python train.py --n_kv_head=4 --vocab_size=32000 --init_std_qkv=0.0264
Each number is 128 + 32 x the weight over its row's rms, rounded and kept within 0 to 255. Layers, rows and columns count from 0. Numbers have three digits each. The size before them is the row's rms in percent of the matrix's.

# o: layer 4 attention output (transposed), 256x320, rms 0.669, rows 30-31,62-63, columns 160-319
# v: layer 4 attention value, 128x320, rms 0.117, rows 31, columns 160-319
# q: layer 4 attention query, 256x320, rms 0.116, rows 64-90,96-122, columns 160-319
# k: layer 4 attention key, 128x320, rms 0.108, rows 32-57, columns 160-319
o30 128:139097165120087170097117135094148155036137135104138095092133114119155098161145173119132154094116105096107179154104151114101041060106159138080166145169106077089119141118108093115116140182053118110138108114143101127167113190087112097105157107076127121108159093117070124088123120128113093131177091068164096123112078107129077122146098117109140135088167082135088137090137138127142111129112155102123159095117136139131072131137121100121165095152089169139134171134156125088168132143201133
o62 127:110149101158181089162124116155122078220104122161134171163118136139110170091120090129098118163139139174131077115152116133140219194162116126170081096077154179173146127129139173146135135068205126130113137146108162140091144053163128164138122152185143139135071147121183138174132135127146166145075152176098151128130163121130176129121173141142126123165093181112164128157110117131114126118132104145146105164148127110122171118124149140163113158093175084117114104133119126154088132116059124
v31 118:119107119107103171178144166174139143172105121147111164104131080058108146089142138148139127162055040139134126157115125127140161125160074180126122127153132168101177124097123160105159137160104135136074157099154167088109131149148202136155156116052095129157164112103199154097092104134147193126078153178134112158151136190139122143103140133100160143114211143115088148173097118158096102089101136175135114131133107133054111105111070153140162142103093163082119100127120109149131148101114103
o31 137:166164127138130132128108126088158112104099139112104092128094144141094065115163168117136134091153091149125082111077096118212094107136149134110143169125117112198158108128138179165122163050129157140140092119061046157094111117173106142182094128170164128111045139174143150194109114064163147123142126113063182114087128149132106116130124174139113150133087117178128046114160155101140154163152148140117065175118136126125072120125117076104097079127177119110082126148153134109179064123059088
o63 130:096098154117112115103152118158094127156160124143153158131156123115172186147098087137122110162100174103124182153188159121049142151118114116162123104137133141051107151128129081105125091202127105103116149139188202101170137147075133112074174141094100122131198100083123100064156146182092115137112127131182077155153130097129148148135134084130136103132160132091126202139089105160123095103105091113143194093150106139126186143134150186145149172128111141144166130110088118144077175124205177
q64 104:108085071180192088131071110198154104122164185071138154122114119187162145133129157073102123128135152121154090158209135159155090135158119106091156130137085111107152061128123119150128194125154105112148169133152093139102163170114162171112170117064163095138140115138155078195158113143135097072148153110151141110078145168061121136135158132145113145111100159125108176127071148103117099086116174212112124156176115138111134175134132158163035119127150125117132114133115108134151141142101119
q96 085:091103050115145127132113122119117099105061175155149129138123083191138121117120140155157132146105089119135101136149084142121117163176138109144148119141144154162140152086069154099125149170145109133144112124151161093149116120147116097107109179122154099109117095148177154170198116059120113109088136143131142101115143165086155152133105123094100170126083146140171096111139105150118115151128165135129090074112113087133099125114096118101116148148119101171179158156078187133135111109140126
k32 096:124108168129047182122153100144168152182173007103093108157147125083113098057158132154101109120119117086111119138060153140140144093103109131150131121179144153173166114114150124117107176135104094120119131143158148152160139151127168128136104140158094128146144181137140111109069101155162138209159102104157110138104121167121112050165100108144117137133122113107073153101136093134108144130099131139142150139130147139099209111113140155123139090108110064087098155163135163122119211109132131
q65 119:103104052124171138150099154193165125076129078083110108186154139141192059111073125069115188115100138144129131118129140162155071101132120122099132113135084112255109127107088133126136150180154155097168097142156110127155159200116193135092160131132101146150145132156129054147179121214151079122161106128110176099129154175089138150139164132108118153143151170118131174115111094140152124152102125156126112076128128107148132136181171165162121150124122133100130112149127125116141113144093138
q97 092:105132103135143117155108136182147116086120119069141111230145103140230063128000117102101162159115122141146124135166108144137102143163089107088152112136069123255085135169081129151140153179117121104136110130159120146115143153127187156108164130151103113166132093140138098112175130232118083116147136114112131128159129161112157121144151114106127145122142145147124158135096123138133111125091129170154128104110140090140104150168145148204120168106151145130153126126139172141155096111119111
k33 090:105118069104158132149107123145130174161131142114160111184145111148156135108037169079141183105121141145112163092102127136092141086118146122124090143085139140203069064116064170134113116169138167110128088137157181097127159185090176180165103087128130154165131133085091101163152107153107103162120129175125136174147157221141163165123125112150123145107165125101070140077130158133164082142139108126124144095081142136142142128138122109197125147130133156151114165215096140172117128105165124
q66 110:134112125036166183083113136165130113095124226124164120184149153107163086135064110151129140085098155144111151076122104179137074066126141161145106089100117127195076089150134131116071153176123174143194057085127140103175105142092182148104097130184111164110145118122143082074098094149086090158131134132113130130130104135153141189132110158149156160156194109157142085124079197127141103164112106101075142122108173131168131148143194142151148130124175104088113139146116119208078153112113114
q98 101:109125131078134178107133116183131112133147208136147104233140141081163085148012137118114149105128176164109181099154100132096085091135126159128127110128105097233114097174131112167083094162105134096160068090127165145123136175113140165128086154179133128130139126131134101051121126138081110151089165134116139159168082113135151169126104129130166160132162160156147113169070193109170111164101148131132153141129137123197141179127163170183146162186199160128122154141130160182104170118135084
k34 111:157103103069181157065151087158117100103136255102151142101134115132100123114096152149103108111145134127107122077162097171133040110164131166145081097120108162200100108132199189128096111184108124127147056087114167132147099168135139140131080136147103130136166136157151088117056115099088140142110105155123131133133092141153130164132118123171153135145137156172130112138120182147150103178128181087107144138123146132146147140138133135151111084136212112139098137129132140156033130149132103
q67 084:112133068102159143138138164120104129123143078174131124117068135122115112136104136108147074123000202119128151113118192109152184093172134063162133139167154109170157164107137172121182072117069122113096149147122102128142085141122125180143143063148110140151089085100109160089186160171120120131120113104152115119116148130138141115082149091186111095139145087100176151123156107112203131083158105193130191102105140112076135168099136166101120145118120087112151148111160106097111118100165059
q99 087:137121097134114106145180162066151046074166143164130090171100083138132137076093129127136103196100123102081093138104162049066102114092099177193171130133139158171201175183125157139155126123154094062080112115110098124211095137122080146118169115103127082169086108119124182125190156086132067135126070132114126153090099118099166091111128074150112152142098107160172158176145157078086107063148164155122153135095149116136125141125128122185127132150183125143169130137095122090115128130168116
k35 092:161131100137146098148137147089126110090115105112141077180112144143133133146135171091139084138121145134144114084055180060168117152163146126066141107145125102148200124123166153148174095169135134040140131137137084098141161144080114167105154172116140135121125127093095114080163164133113128147158102181100114191133107143134142155116129037109150124148103122096064086088105197054155116089198103114104148140117188141140084194112121129114090191139192128126097151099144133131108085149158101
q68 104:122125211148162105154121122220161170152221084069074105138121140129149106105116113044125163102183085124128127137140152096141106129127116137085124160145043110103165095129156136255154142124177138065127142153154070143117185175074150138126169123136097140138165155116121071143102145175149117103131149144173141135147141150155088131146172144123147090157130115128098169122095138104148096151124126161109156219163132183159143129149124153165094146132138174118099111092143137137115128144058169
q100 135:102118118123171095165099095145121129114200129063119135130148135197144109131168174059115130141187150126181079107148119152160088172155118094101157141122085131119167104126146131138132167125154120122111184153144064141094145166125182117113163089064131138151144106111123068180132135144142095131123148150120169100123161176084077112159143095166137156091109126161117193115070111136128143101124144207120122160174123115089124176149096145088048139150164168116114130110103140144131118140105145
k36 106:083119090141090154118095152170149077097136255131122135126106136196128161190080086106155121073099114121162077153151085103128134158125124104087125130116177090180137145067126141126158161148159153054137129133125150098076156123153114114102162114154095110127162101091135170084147109129152147147101107127119117170159160118099112140163135057100155149128084108124116097184085157130153111117090135104160103072122103158127067128148187106124101170162133161121164142150113145114199106134119142
q69 112:100111114150111067183085090177084146206163068147092131152112134127105163125180134081168138150174118135128128127104174108161139158119141147101100181141117156096151109131198101136155127078180118174109190154156047154144167113088171142176128139075076132149042167114121111202138101111145150102138108156129112135122131125113090109124109115116120075064074063134115150140114125114145062131165133167117144141189102155098115124121112129109118092113115188152120096108116154105144108123142159
q101 085:126086137149101086156053115141120199155196014132079138075109192098092165129188127097142142136153117160124125137066176119155147128113151134081118172115147139115141109099145120152167120055114128114108156198083131170176135144104177126143129133120090145122094180078089099213122104116149148057165092149103119139120147120130082122103127119130072124088099140101102165113110074133123163140163130147116111091131095133114131146127141143072153077129117176124105160099112102118140133139084172
k37 116:119137131139129051183103151138126178147079000139088130122112141137137169155163104129145107146144096159100109140108155088166170155096144120102139175141109126092119178141128085176157128120150119151111186130112044185100120099125107142131107131091099115151083127149091157205188188096149159092156092147136081137119124075163105134111099176109106089099122125129141142136170106159093120120149127173117131123136098116116117140134072132085141132166086152116139150067097142122116108103126162
q70 106:114056183136139171025187135137162075051105199135102089139140151140140061135170127145134125089097160108111147130139125172103065112132119129128187089115079121105158139160145091132099132176109141090163101103101150111164114147147136125109145150173177187109194120144163058070137141166158085115118188097151174110097125110074152146142140124170129157186161121138155076138081157113166137122108113051126104133150134111168114130151156146148143159159172060112125130131156082170123179169117079
q102 097:100148156126119183090167149171151060096155179137119098182151143125150045133089095149137131182126144128116126123140080170112057155155083146121174105169077127126160138141147074163087121140153101075087122086104134140142143133156115108126127146163168169113153094125153107031143174121163096098093183098154150163113062107117135128151115093140160145158149107130157085125067171051168105117105154122156158218133108124164093107143105132166103182160167088133111104105124124159086159141090083
k38 156:108172181181084166092165154112143106102167013159102064125112121142095109122242126111154124175165159098104105159087145149123128195106126108119171121146100161000235146121108160158097138104123104096096153091123146132124100131178093093138130143133210167119128150142144137083113186104187164131101141102183134097114123092134082095141083126129145125139184067109123118141124131115132147079165134144162129199148124137109116095110117144102107128137121040112157109125166109139119131122120100
q71 096:120083145088128154196090111166084131162141163116116155129148137073093144121153124123129159137142129164095164122192132138127176114119134174115116116088181119148147105133121130077140161101183123142161151076142167130100142106173195157116117131111151103124093198124127140129075117093131134090119122140165085031130055098104157169190131098068179113123069140167211109163112098103108126150195132128102091165133127110143159151147191082137169085128099099135113076152073155155123179120129167
q103 097:122043143128140171148081085165107149193204160099151165144074145101128164115142134104140192134196163151094117138135110147185145128120133159126141143144137103174153148138176131094130129103151108117135135085082191122107159157137167136120150108172108085113127224106132172119114051118134155098130182143158136089113083090106118143186098146119150112141129143135156077132118073058125138169129187167144106124149127113191174113151146092139192085150080130150105095132058113187178120142096114
k39 098:125079124110134177174073074183075141178177112120108137126107090137088144151167105146124199139187154135107094113156105093141196172159122131138122096130151151158143110088123205118123189090134174088143122135154152114084153060132158108157131131122131081162158186099168166196105074152119134068099171124125115097114078135129099143134145139169149122104088116096121154139119085114045147237128179130124056159114146174151153116131168116135131094168123132077149116125112201124128108169085131
q72 089:109121170143075079110140088120084149170169108149115121183122131128139115101120070134144102145116213153087162160138151135095154160179153097121086132083055134130100106144150096125153107179146066171118140167135136158129083075188183082139167155090088092179108176115124050147141116097121169103135173152146138075158128166152123090144143110093086127146123081151147150147073084184149144158174128173180160111120140173085094117126096179151142081112208167124139092077124127171145153169134101
q104 086:205155092156125092076074143165091185106141095108106122126103125119147072084109070109135116173090212146040204149139129157110080099114106179126140143159099112140153130166153088151126067171124138064161162138118140115076141165119074135129156160153081113148202163116093132074105136107136139123146087117098160071148172126196110115138137069094128161122146098127168160109040082135061110135148084136140186135095126107119128116089135168105162200160112110146112114137144132108166154159102103
k40 093:101140084147128075085112158155158187108141115113087129142062113060151118144118049110124092156065188130076143100125108116067149144140124143098138136227112145154119093097164098161144124120146090098160131167144137123098079130161119137164145122125070214167144181103135074185130149144097112174119156088105144153146148142115105162159134069100116209188110139185191143132077086119135135099114113126166110147086178088082159186126136167130157117224147119180110079116161165089171113115167127
q73 095:087149063165136081143086156094133112143098113170099190111127085169126149179145179171187165098165109108140118103166128080153140140177095116167129115146074123103104177150098141155153163085114129112121222080123132095107136090152089108116126103069146124121183139171126159138139179153068121139085121139170125162110143163122157096112127099132137118122151092106062164105097102138099193223063183135098145066155144146109136076179144147077150066147090149107088117129134100132192164119120125
q105 096:096140060132130097149127180087083095162069135161170148087115098143138126131177087209136137071158060059125069111187125120155121071149073139160105131191133141051106127094097189090084164163127147118134128139141142115121117089133111118103128111131123151105184084149125103168143107101073078126123105162131182160115177187100139181114112116128126112127087123119100144108155090112094140143112203097110144100114097118107173082117147069117110037135038113156123129115069121107129098194151136
k41 090:131130122120114084139123124100084076121105121170156196140144110132160087128143123153162158122157068118090077078139073109125072123137096150139124067156117082123148131138133140209131152100072146148119135113064094125153071116132057089173125147117097130095167136064115079118120135101075118079090093054174145097146167063150099156082117077164106150123092134134124168151103148121112132203072182069146147165131190151110142107175161080150114091131134072175137118083155107101063101158161131
q74 086:127165154163070168156102046101152090179087146156141117123146161071127150170136140072088139156142088138128072135114125177160139163099130139146118073099135155135149116099136137130096151109127137104085110133190094164158107117151123103137148105134174104178155106074147121085099150135137126124155176162119077180176157101175117098101067135104159105135075101123110055135139183130086050140109122169145113123070097152142135084054210118155121113079146099112116150123148150144162116120126147
q106 095:153144172147102189136087105119117123138139147137083147094133166094143137125170094055058113157173033155161099079152145150131129136103175154139150074096157158106125117103104143143173144098188139135069120172118110205163127148194144132128130173104095121088141159136081102095059161141138131099136134181128119146167121081149110075122097124112149110132121105163137072178119139127086144122173143169099208112120087120155116087053197153128061114080114153118117123100102129100163085082131130
k42 097:118167093144098211124126096170138119144110098137129134101152150122139117094075189036109127172180097185119146122154160179146130147086167189117097110132139205110132152132088192120116113065222152103116095153103146121182140170135167164173049137141112121093175196103089166094116146090127136149116118131137076143193115116166141115166061118117099108067156081127075108141144132201150070133117121132095151123125100151140106077120145157138061128170150154069114160130123140134090107131112149
q75 097:067114132220163169115133105160176142107113120150062194133130180135160167188150135075062116128105103144210113086108141152101133185172130173126129164142147118119158088208144140115142103148130124126049089183131151146092127109140126175089119111156192139135108080113155160100157153142173119173157073207123126155179148072136149130153157125141146166109183098190162062147102188140087028138205133148072099120078120139124112141111154165160063126117095171087160091080117164134129074103164128
q107 096:128101096167137157129146124133151160124102120095119163074145102127184151149140078087076161141112157121145125127128180176054132213155123092111116098143156138123118084108143170142154096179106126181123080143142098118129126101170129134143134117116124166123129093125166136143159140133132090170152130157140160163191151103149143133127169148167136171114132079134119092124131164144136031108221066122125130097074106146157157141126182133132073062138107067137176106119120152101142048159180154
k43 102:089156086157139152130161095167182106070091085122091077093129116184124171138107103058109169178200124141131098067124151135140120131116142067147088152108160173081125088120086213164147109211116156058057119159114136146078126138102145177153135126131163179163161128099138148083159089157172117103154126145113182177101174112194105139121201142135129133078160131124161116104123146162128052109138114123107173085144156143164099126139149171172115122174180109128114163144130123136064089145115113
q76 084:155145139146119155141155149168168119081108058125099119124104139178109053146123149123144157142099206088083172022099124066116094129144138097111158168124108120168162126137115161122191108125142127139126128153065157160106150099152134173120186140145129052114104220167160141093111176134134106123128104122098149139110129148164120097161125077147161184133115139131168098130106116076106121037138109149088097122128129101121090096086148153165159160162151104081158099151082124120168097106102093
q108 092:107115108165099105090107108157172077065083106152144092120107171097140082109169119127081152123104160122141099045092147116154102110123102176101115195168137107147130086135147108212163112087172086126078152117101151153129144147124046113102212112117143142098093168156139121128154121129134168161125160100096190142121125154168124112182172050133139174141096172123187087174126130078128080114153152120133081113127158181127056170117147164144107127180163129153145120136136111162133146150116145
k44 093:157130070153120144090148143052148168083138115152095060107159073087141093096147097062119117134131064088129202089138131209088100097144130127089087154135129114092123026152169092135092109147116116105080144119132163160109124120071131142075147112112171118172137108129104133123113157103126124149198149136142184109151129187160105126134175133130088114167113142142080103158139180102140047134144105176123113085139150185145113097083086195122109112166105148172099131140182099159091176159110114
q77 107:113098193179118117065135079106147162104173137157122152079132138149121172096124083088143126134167091134097153087167118156159088136155048160143128145120125125070103127130163163150159147123171164149122090175153132143120141129134227110125106141166078095104129170123117114107044048117140103124101119136086085169191112116117103156151159142138092145132067100122165114143119117102107081162133135153109150191139143144125104142101147126182184135173197207171126132141102155145135087172084170
q109 099:077165173174087120094113088152162136138211168108140118089123142115076156102104098064121144156179095131122168140140145079142103153128084147090129147125167077097099086185177128168144131098173138066095169103124110143131115170101203130150086176109087107182110191092131143163076091107143111104107140147099114181161133068150067178117112173144078089167106160106130133134138192098060042123128154152102114174133118165178132126108139102176140209179181179135113126143111169103124081125113135
k45 097:161089147141104117141137105148059154103149115081135176058165152158134187091152083067132107167161109142121161144158132151158068155139120143090119126119140162081106101155162158181105073128080094149113091080101119123118100167171169109150096158126121107207108152141135167118107069133124128076131169200091141112125107147166074129087156135115110131124079161129167085144120137126066090133119130126110187129125148155164110152090141154127156119129147176127142140130106176086136057129123133
q78 080:111122136091103089135104107084170152064125166145124164157160172142115117144128091104173154073159067105124044136086172139157062121148093146125185139127159083163162141118132135115141101144048119109141143160099139095165116086096127125090163081110135096088152111136128103097093144183123078095112100122146142123089120075137171127151098130158071151160152138094121143122119171136096079100155099095080136122157167073147063119102090185099147166105137116139105159128107087064134118173144118
q110 091:134104090075141152120163125047096179088180123156148145169142087128077134089113124156136097158080166155107150167073161085145172136163064131141168125201235135126110152088198167075166123166113156155154122121125084070124129129086157088115182116136108128106141104147168159118046091153179120201188111109122147133105154171094117114161118134153065118159173122126126096105175146092117088091169147140120147117099173111052089102085138186123166177123151080143127125151122113137126138141167103
k46 086:168093076101129128138110158104108164104118100117116180150162102121133147104089162090115072104144107107110092141064050116127098137104033103144107142079184080124089153155189167082172186099102162085117170170105097095191155085102102156147087123098117108153147079136108098124157148106145091149122209113083170126135162130105092159129163159173150102150130206128078130118153103086118108093183115174158153169138125124078127131093154162114148149102104142122109160139062144093151096143108130
q79 085:105200149111164116142135149099127117146176116203068118151148145129061112143156086132076140143119155176127159130140097085063189138209134146189093096115135081108103158147102129127092119103136130141123161146099111142105070099090114109145169133180114131137097112205172164160102118187101121173098072192144058136126159105109104196108107144154142160126143154089161137151092107163125151132138106089153146149114115047064117114137138107113128112070125097145171146191122138153154166140119088
q111 084:094113075141097134113092070152205145169164170132075106145129129144101179154144080143100113162075118145136154147202140137093152077126087124127108148155108103114144123093085151137152146152139093110117169153099135144168140082136123167152115122148142159111108093182210181126139132150119103169128122147101073093178164150093159129205129138126133100117082118076111122149143038186114133158128177130139137172138122095114197099116132104149132111166116096127103108142154151160170122140094135
k47 086:086149110118138135142112142165096179116128113114057131119142154139127138130140159196084159153096071138095127061161133114127164122178190129057148114128161100142137187127145106160147142097058129054139112148117151154099138120129130135120146102066150105077130127127152059127123136109128104158134098083095102117127139153087109133172171123108135111117110123108092150125131176185082134160177172138161112155139154149071140112084134096139126137175212079145169110119160054148168087116139136
q80 096:187101175108124189165136098174118087143142175059140127073141157087111148067133160152130164113123137119131147170111114122162113113148163166117154110097208132147141095103169180095151132075127086128147099123173168157131193170141146144129125179121137118129080140124112129085080055089133089067122130109081087162077113092123147162147107141119157138077091124117154115170163155130100107039106121150101073146096129135130134160106223131132133129135146147096154145151129156080125143125140142
q112 095:145095151163186139102141103220093128104166192182138169073097143119091116133132141128134094121126104137046134153093125203175120105149101122149143133148204101133168089064159135111142106139174109146177054154156141138185213156115143149140136178102127163136071140111114058145153102109087118061106120102100161100085121123062149158123115145123209156104099099143224090111154061125143079141175119125164135159097127170123101184144158140113123084124211114130108136162119161141159168159090115
k48 103:165089110172164201134176067179089121131086162101115131087095111082137170095140135138112129131096111152104143156134132139171115093154141145163124160142219147124171102061157154083134127121099114132155108159137133158153143138148169124101101166084117160106112104096104121118095045047180121064115113162065160100100026201136136136108170149084100114148068144115201095153190100074101122117127116128125101136108105145112118125096143122101141068128143094092129102169056154084108109132122165
q81 096:133059107123117130134147114152121124107118156112067123152113130137126099118175126148156172073163154127061121119102086176183106143140138088100165099100103105175154074130117110104153125124151087112156121070122167142147165154144123104101122134065094139098114155086078088152066107066142134093132123122121150123066094117075141125094134046150154116136097143169096139097113080096086144158125165058106085083149097212124161128167094114079073096151167118125100090131123133147106206159087125
q113 093:140087136109142165155130085235095080134129157133105126166125129125087120072143122173121197107179177118070084143127125150109137132120113083105168111073134112158185045142112140153117138223148126144167149099129108183081128156135135109080162100103117137070122178120116167158101112126133086110108108117102132157089084103089184121137139120122175139096114094157100177124164124109086176156096086103115103098138144140119146099168123170111090113119136135110122065128159129129128191128138110
k49 094:166095093143104140145134133161164083169097169222063151125142042098094077170130145164133147129130144101100085095124101180108130100098072127090105103130145073084161079163116120136171104120143146165137187100161153137155149183122159138059146130170104143088168126115158082160147113154107105120163117146126153121113138162076162170132143104148137132092087143119096130119167072116078145172128133095123101132122159131158122115116096142088077034141110128075090083181204120104191206146109147
q82 087:084117077159098134150138160119115174096169095134127121147114074155140137131121132154137094191116150118111125095143081094112131124077133119180192110128089100139129200166065101132123146111079113156108086091124119086051120203185104134136122141183138189163171131130110191132175161172120149139166183139199078076178118135114134139131065119103137135144112146145086166091117102171182153160121156170195107067111145093117195061183127130084090121137149144152182177146146167089163149132173156
q114 091:132180112095099136085124138049123161105162063162132082129111101143157096107090198160126115158087148080138119114130137043109134123121121134164172081178097131132106177147124100139140119121022103155175155162121108129168157165150124091106140198107155152151124066126129129100120185173159178158123077126123105067169137115137120135168101104136104180100128146150161137183221159173147186147108146151149189080160108114103122139128107107093096147140145122159157128122160183091176077119204132
k50 093:122162121101117091136085175098089150097137101142125112146130090113141125132136077203139125132072088117130092131146086061115140111061136134110190025145106116126133134177140066100089100156087112129181105139119098090109131141167097084117093107123137130124131117102120133116121180124117130144154132084138130144178065073111093077154120150131153179127054113174099071112111117128151143151080185151150102080135095149126130132113082062159070150132167144110158134076138125076148106108176100
q83 081:136155150130123116101115091163110117078118146144171073110090182131098161126163089086098112134130157089126127132139192105114109119150157147146128107078155116120130131127146123164139145205140093108176060120159072132127137135125116126137126184126133179103053108139160161113207119156146154159152127143109135159145114078135115159099155124115096158155145128096100154152102128174125094133203102154128104206152168174135039137110135138175140180159135157149127118148102141072102133106164179
q115 093:143138141133140122133161102078121099094076091107149104151111109212140119067143157150138159121122123112101153145167154141135092111140101093213151116172169189088130122084164152044171134236071155140154116198152130088088133111116088094145120198113177159080064082114135074115107142115120126148074108114100172129126153158105125137135143071105066175113103120133103128108124112144091146135095129108103127121067127089107074118113111109203150234080156107146114121178120136144105104120132126
k51 093:105180137177141144112132077084152080063107102141119158143143158155100148078105151096135117084088101111108107091087148141098138118128181078122104163179171123153136148117153199123157029162105120111152158157174148188114132123133134152166117130136147128116122142098178142116166108113189148168131148195111099144127160146113113195115154104104105088156160084112096121102131110129141060087149113068110151137144159126129098136084135175159126204135124160158151165157142119123099168121181109
q84 100:107118115175129108131174160071097053091114116102152094190134130081188118109139160122161096084089144198099156149127140184126123033089168129141121128119114196137138107174118141114121101178131110126120093104146100094205156132167094161063094132140115164115191160159117134144145150082121123111099136132166098143129080148124091111055142128125100099179108120106063106127057152159214170107124123145116171085141108150168127140129181163139070129096109172103135111116161068086094105106162135
q116 086:107096121164095103144102168079114076157131147120183101168164121103160138109112167094130072116112110129121065136142130126107110061052098106151101114142131095157149187138130174177123110134131149097113134106185122133181092201093138179127131110156101147069197155157122094103130163125151083145106179109176101118115105152132109082065065119136121082161144127149096084090106151121198115156141169172126172091067099117157150141156179148118071130083099151099092162123135125110092157118106140
k52 099:117113149157078111187187119107095085126121156101137116191167120090177095097127100111175144118131084203162128160135172175139136115094086161118110181098120102183095148179105120078140143152133129131117133143170101082208128160111156193101132107085139107107185102154100098114145150120139077119105177102158095163119084164086127070068072156167113094187111170143162069101086149157184136112094131144096192114188063115091144116166157136082069111078120140146124109136109103079171094098088100
q85 086:173086164105158175132139086186124188121145139128075085100166139132077138137166143121152208111123128136150146168113125124129149182130144149143183114141154122097135117121114114109164136191097126130197134119121184114148143134145132165102152167144114165091093144104134116111080083186137070060092113103136105186114128133082132158133174135167099095122114145110209092087142125163101100078161139114111167156102104123103147156162104117170191159108090139139179138164078157134107147112143149
q117 086:127133180096114112156100100121146206184139064105138122084140077148114116096132130114112181096110121158134132147179105129106175165090083131128171130092091105076135150131116118115148124159132117118144091086171183114105077108149175180113159185103099198105129129092154124151122098185153094051080101117123181144146163132072133156110167160115057104105138190151096095094130105102151131071144148033118131173143121111140135127176083106182190120158120144148137201113096126147104147129123184
k53 092:171151143039115123152084116077084195119149115082062156077119174074097126113130158135135202076152076166164141117128147139100156137102145116119162126158154080100097142164180140113121159123129116080112127121205178097116130137141155082105110137111135160122104170063119151105155114113145106110132011096149135148090133150109075220116114106145105077116112133172117121141132151126151085145133185153141159105157142085121163159094136118145153126179092101120175106120126148109130112147145129
q86 080:139182141140184140080082154077142104146108204127168131161123119112125134071121098167100062146131063119113179148102140122142085123125106134120148085103124109120145074141130119134100141019120103113185082122127067102150126103171106102120129190117058122098157094141076080151107148126192111117122148057098115115069119098136088122108169137086091075166117119149163162125133121085051121109117146109136156092166139182086025104098170160141164152104150063139126096096170147114156097142132172
q118 092:116170101188153159123081137125157118170123172116131089158104104078136123149100139090186101116117117101167142160127109126123118117087168085119140127105108085107138056141091106124137113073117114062129100110123099165131129112084093108137098222111068082105122127144134118068127115120152072113123074070146184118077156159164107122104132143089114087127120110123120159163084192097145112085123204135150173122210065128072063091125166170157104160118113124095115109155158090074130170115105137
k54 089:163139163138109107111111117068118143158156170139177098108119123040128105112131108172131105155122144133127116197096083152147099086142112153165112073122166115151140134123135116131093119104120103139111057184135144168061148061130094109154152123118070077094148176124152132139092102127183108166103117100123134174078143164121134095113122171071161071164135152145116127135110174104118181112096122111146134094125090107108100070066138108164094155075133121118070180124106135086101136048115141
q87 103:103170120136125111142106119083110173094132083133142157121114133116119170173098140077201085160119099135221133173140154114098113159123138105117136199137134088108121161176115112124142131122106152120038132132157125116115141141114101153153083097160143121191137104210113189117204130173130170133117115144167103130203149131096140105133057128164079131097168160086086109154096125098185064071187099141149140143149142130078164152140085108165107190133153162141171186096123135134147059141162139
q119 100:127125172108134120102142127086136170105097084120141160086089176144136163174154124165158054150110085096205093152143162144145142114136120107110192168177137101088090158137129122110154169119103154141092112168098110095140129093127086164091139131128191145140129070131158157167173077184095136139138129131110122148144204105089117145130038133151104160152140143103083081135161153102150178107148099149174146119107176087086128126093110152087105160118179170130174162125106128142146062150179099
k55 106:131135186134123141099106140132095173103157068131125100158157163138076166091122147121197136177123205128155123125125183128120131167093176106103110172151095174144136169133075148167178099118124098131121067109178155141119099192144136163225079150151106164175098098098100162142163128145143120112148105123157134112119160108144113156156034128178086089122202113078110122092067140112157140066134103167178181149105128081116116155109108130104127173052164149132134221119142157172069125110132083
q88 089:109082114176091143116090105156092114152128169140088154067134151158167209075121103097122158109180146153101104161143113154153088184116099145116110130116176145080115126130186144130138126129166149146129130139144179130105146097120173127078127108182134131168120162087124187116107063064180168142098166141113110147126120073116105177175138141085112156101165096134183066127077182125027105146127131100134173152107109152094091125096204107191152092152175194143087092108059115153144111066157130
q120 092:150057111123081129155087122189156107136154172148138133090122158097129118117124125091145102135091154172137117154178125143149136133049134127132109050188122087120172106176112151072147116109131131094129145159132115095144198139143113077148166143142114100152141145056082142115137081109133163128170149101100111185101148064156102170176075128113140156067164142143153150153139135131129114102069117093162068156141099154165116169125181134149131033176193170142152114095100124143134148135091151
k56 095:121139085122087170173101114184100099129180085047113096181109100105139106123104181168102181136166114135159146140160092115121143088110094111149103108128162117107084100143105156151121104089212131118166176139172116097147155120148173095126112097147144119135138179047141054094141128120162121108114138132117144175120166128102156175203091108117119104131121065034117123150099157140113151173136115080207088166068122161124119137099164114123149111110112156143141140156122101122113198087146163
q89 084:090119104116137179118108139117182155120129118175136089087131095151128110144116116179084149099137152101126135167210147141074177084175088150128075096153140150153045119066087121145099163104103177139081109082151154134111115117139185102122141133183168095215145124167108121166161110170093110076154137168069143115191165141134118141106099144091081156106161147138100180164150098085137178183118121110129073123132154112171110127071155097172115134155139116133131113093149115159105159134104114
q121 089:095152116136124178139152130074139178068075078152135152091092090143161136160119129126144137113127132114089118132103101172105128132145120126169123099150092126090078139153169144134154153159126137200093170131118130176037036170152156101144177123098163079133064114132161137140131140127108112125114101130131160181150213111127115113113116104088096140096118089099129150165156114153175076137035128109168098136146168103101079124058121153163135081180156156187085091156162116173172171147160158
k57 089:144156133128136153097130119122137167131091116138153123069122143134127089134159070188093104121139110106076098128161099168162102151206160139161183078098073105080084093140110063174103148146135117176142119093067091163116163117151111066111136110105063089141135148144178120108033088143059113136099106102085140140118169158169099077105141119075141154069094124098108146130100155152099161150058129146113087101119135171174139111125144140132154103191153143123127118089143089142187113155138098
q90 085:102167096111125127149079133169122065162112082136115110116108063092082164150081078178139159148105146142163126129156094123132112162150128096121130148156079157053055176119127154108097156075149093095099142139127144133106148126129097081138084074122055143143141162086130147169088120131081184141088121145126138185178171077169139136091128110128151150121095097087166133084154165127141163130098120167157061162159111150134134079141155115072102094077143133139112070074159149149105093098092119
q122 083:111143093120073119046122111182136082222164111137146169140115119201154122137146142157146083157117177167103052146136106163147092090127105148183086098154106130116122057135150129127078086094170125195123125122076078104105166109166112094083124122121120121109130139145132113152062134094081091173051153078084076159107115132128193052141152146107152141144125118121168152122141102168135157144056115140159124076127136152112126128172128105113139122115167117192121101088094132098153120102105140